{
  "positions": "learned",
  "attn_scale": 0.125,
  "tie_word_embeddings": true,
  "parallel_block": false,
  "init_std_up": 0.0442,
  "optimizer": "muon_variant",
  "learning_rate": 0.00186,
  "beta1": 0.9,
  "lr_head": 0.00496,
  "schedule": "wsd",
  "decay_shape": "linear",
  "final_lr_fraction": 0.05,
  "max_seq_len": 1024
}
Each number is 500 + 25 x the weight over its row's rms, rounded and kept within 0 to 999. Layers, rows and columns count from 0. Numbers have three digits each. The size before them is the row's rms in percent of the matrix's.

# layer 5 MLP up, 512x128, rms 0.0921, rows 423-465, columns 0-63
115:494470491461413516503513512445521498500531486481508487494493464496486520494545500551508496477511484484520512502503505479485481496498465544491532527462487482538503550462513507529480459507499486
115:532497496519509500489507476480471499499453516516525478521498499456494485491497507495503533479509496465488475490510511535464518521524419518486495484488504501541492452552455495486474467497494517
065:487528477488496521497520506456477493497519492543524487517525511482454495501479508516499508532483523519509495476487462495476502461516478476444536487513467465511490476512461485545507459513521516
098:473469483524496498492505479484524464531479545473460491514504490474483539534517510525508477448523505476550502513506503544481473540471489462506506513518521500541486520531474457474496514498495533
096:484513527504491487493508475501501525545513514504454494531488518486497468488521512489474520510504445530550528466515477502520458518505520475475484523543509455518564443470492504491540527523498479
103:456510491498498528514486486481470517552500493528515472470548528548508562554505452477466456508491442476512508501512501516493485487483486517524505530495506482484487491458539481477508529552473514
092:477540517508496505476498533487466514502486526486468545512491509525507484535482440504487509485503511480519502475545464467501458502480492485452516460543536505520490522491515540515471516524483502
085:507501493554494532474524482483509455543496478508530494491464506516481503498516491499486504499499520494519472485459489504486471504484474533529487533500503529422537456489452518518539492549516483
084:470465469530559478483515526507470495495515485467529473521492489467464494478528524462515540506500473523508521506499472485473529510489525509468531469486515509466543494528495508507495514483453501
103:490540517527531505520479484555561481463542472519507530493531545477509528521447482516496486469475549477517508506487533480529482521458542503479480509497523502554496507485490512516471469458480502
088:502532534485525515525535501476473539499484477473474535514489510499504488508523568511494500483505537473524448497529521544483499508487473515490563486514488480516532502497503436545516500476502452
103:487498490520505495528472523489476500524445493510498461482466486510527532490519483476482544525466494506499517474528487445522511517485466513484547476495497505510498521495493515535551498486471469
107:532481502451515451508516519439513461462509501498540452485490487495544495494521515525500498546460513502500520523467499502544473504521484503487497511508444527462477517481512506538514525517524512
101:484497538509516518467520495509450443542463504494541500475522468511522527529536458539488512518494497460495484548522506529482516529469498456503479490460524483458546553495511468537496501525517467
098:535443522484524528510511493482529500491468529484474489503519492492525493482498479509472504531474493465533480513540509489468552487564516512533536466564493489509575519506519505493480466507497516
091:465513535473534554539472488522536521510500493483483547491453525518529479492506500501498521542525471513500527509528532488511476514502466472493441531501486497531477537521528542481451506512494496
106:517530504498491449488488479476476555516422506493493492558485484521525510525470488484498510488469495470454489496485508487489488507506467492536467540494527491510472516537506517529556528506538469
095:514469472492511467506508495520490512471489493503508491513514480507525489483559515486484541503455486461508542566529496482487465508514513473461510491520506485481467459489499480481507503451496533
103:526505516507472488474497510505484524527503527489541550531506542497512456512462525495542464481513540493519479532471518489488478474557518512527512515508498503490549551493506495477477466495488514
130:484520460546499476529435492475476544500494507517506505475519537522509523519519482554510470532476504466527472542494536514499538505462493555471536506496536546492496493517476497520505492522508452
105:490466517502503532492485463488523477472487518477515474473482488512508522478467491531546507511525506487540505489489514544526517485519526491504503496498499492536494540460479479506529489501491494
109:532518507501464537499491496463488530470501498516482508494518513478507484506467515503471449464480516511500488505568513512505469515515524541513500527508473460494470529465515510499465443524510539
083:466511490526473503516448540459463485529474520493488499477485534521502558468492523509467461522512536491490462548486503506484519508507505508493492499483465498492504479469488527482455545523523551
100:520522479465512543520514494449528490466507498516472548510533518474461506477495537503482555487479535477513476492491504505485485508492499484518513495507510497460506428528475517495502475504487469
114:483487488533537490511516494474479512531533495503493432498528510553463528485518507486503520449498517495458489502536486471504500494515495525500488541530442474514540517567483492516519497505508508
112:462501486528499494498505496469514480452482505519553515523447464520462510488467478517486522478529482548490508518533523510548488491513505505476499526448478479504503498506489481449513509516549524
101:465493528444490495503495507470469513542516550496500537492493497497493530501503486447504443521485536505488541515495503511467466490444467523477518468487499451498503511504479512536524517494511503
100:476478493453496508474493510512470501508476496470498482525483512522449480521463518535514529456518511526535484476468541489483522485468495488468475494540529511541491556495512469483513480506483461
117:506489497470498505473527489473517483500530531502520529479478493440523522439489508483501574477521540467516539506489432486463492487534487495530503499524481548488499514470533501524549498517510523
107:481508511463536479514497470502483554494516475491509439504461543521506488535539471465490533486479505448526494477487492511497499491544506488479464507498488498467525509512522492495496486465487454
092:512514494475491464553526499506451470459495482525467515481513533497508534557497546443474522473544512496466469492522468528500497470489458511500514549510515510530512510497497501477511515467490473
093:524485489507498508493528533487520486492523464449487508515499503517494499474501510499511515469481524474516484526525470489468496495516463495491522475480510498502524478503452485452455505535470507
119:513490476487491529467503523499505544502468531506513441453499514482484513454513500460489493521535519474525522478464499500492447495505522548510505544507546518468532470504518496490513505511494505
095:530510461495528488475537518496473524500481532510494506489500493497471492527520471455481547500488544522551481513498457479484485477508516523462504484531467539526486480500569475499513470510506474
111:543514491502527493461529443467498519528516502501513521517476449474542507497501503483519471529538480473495527491547465517477528550511498516508529453489525454493490464483493481492494503546474488
098:485528531501474524501528511505503532514513503497495445496450481482551495465461489502524514498476521472514514497495503432510491483533516515514464491507519497507520509505489508473522510443520526
100:485503505520503493471464479471506543499522502465490528533487511502487486509521540513548513450528506486523488467460531490526477513536495500501506524483438527477477503472477543477519492478488544
100:425499535487480484534486492506513524551509517518490480514496518502499502482462502520505492491527420484487512527528490482512507493488512506496480479453506488460451560546535507487531537471521515
103:475522490478502507458473462513506511506510454504503476538479514526537483479489497488491506528561518487529473490539500537560496517480445499510512441542506509464510466508513473508494504520498454
102:551478500521507486434519505512506511517514531488526513526518535466486524539486503495501505499509461464525495472512470478525492559514532524491527517432527517476501465489483527481520514490520538
095:498549536507509497528474497529526472451502485487488441523451511494489508507528462543493486534473459499479533561547492491532498478499484507491463503533468480514507482525526524493502513458466488
081:508548508472489506490463530480475495490482498531502522497465521475462485544572457474475526488461486538497518519483503483531507498488494475494482483523532515571503443513505514489494536559531470
120:541502500489541498502537510475487496541487471523551510463480473517508509496479550472533530506494483494461486527486500503491464470480520536525462508510512532496507571539521482548501525496523533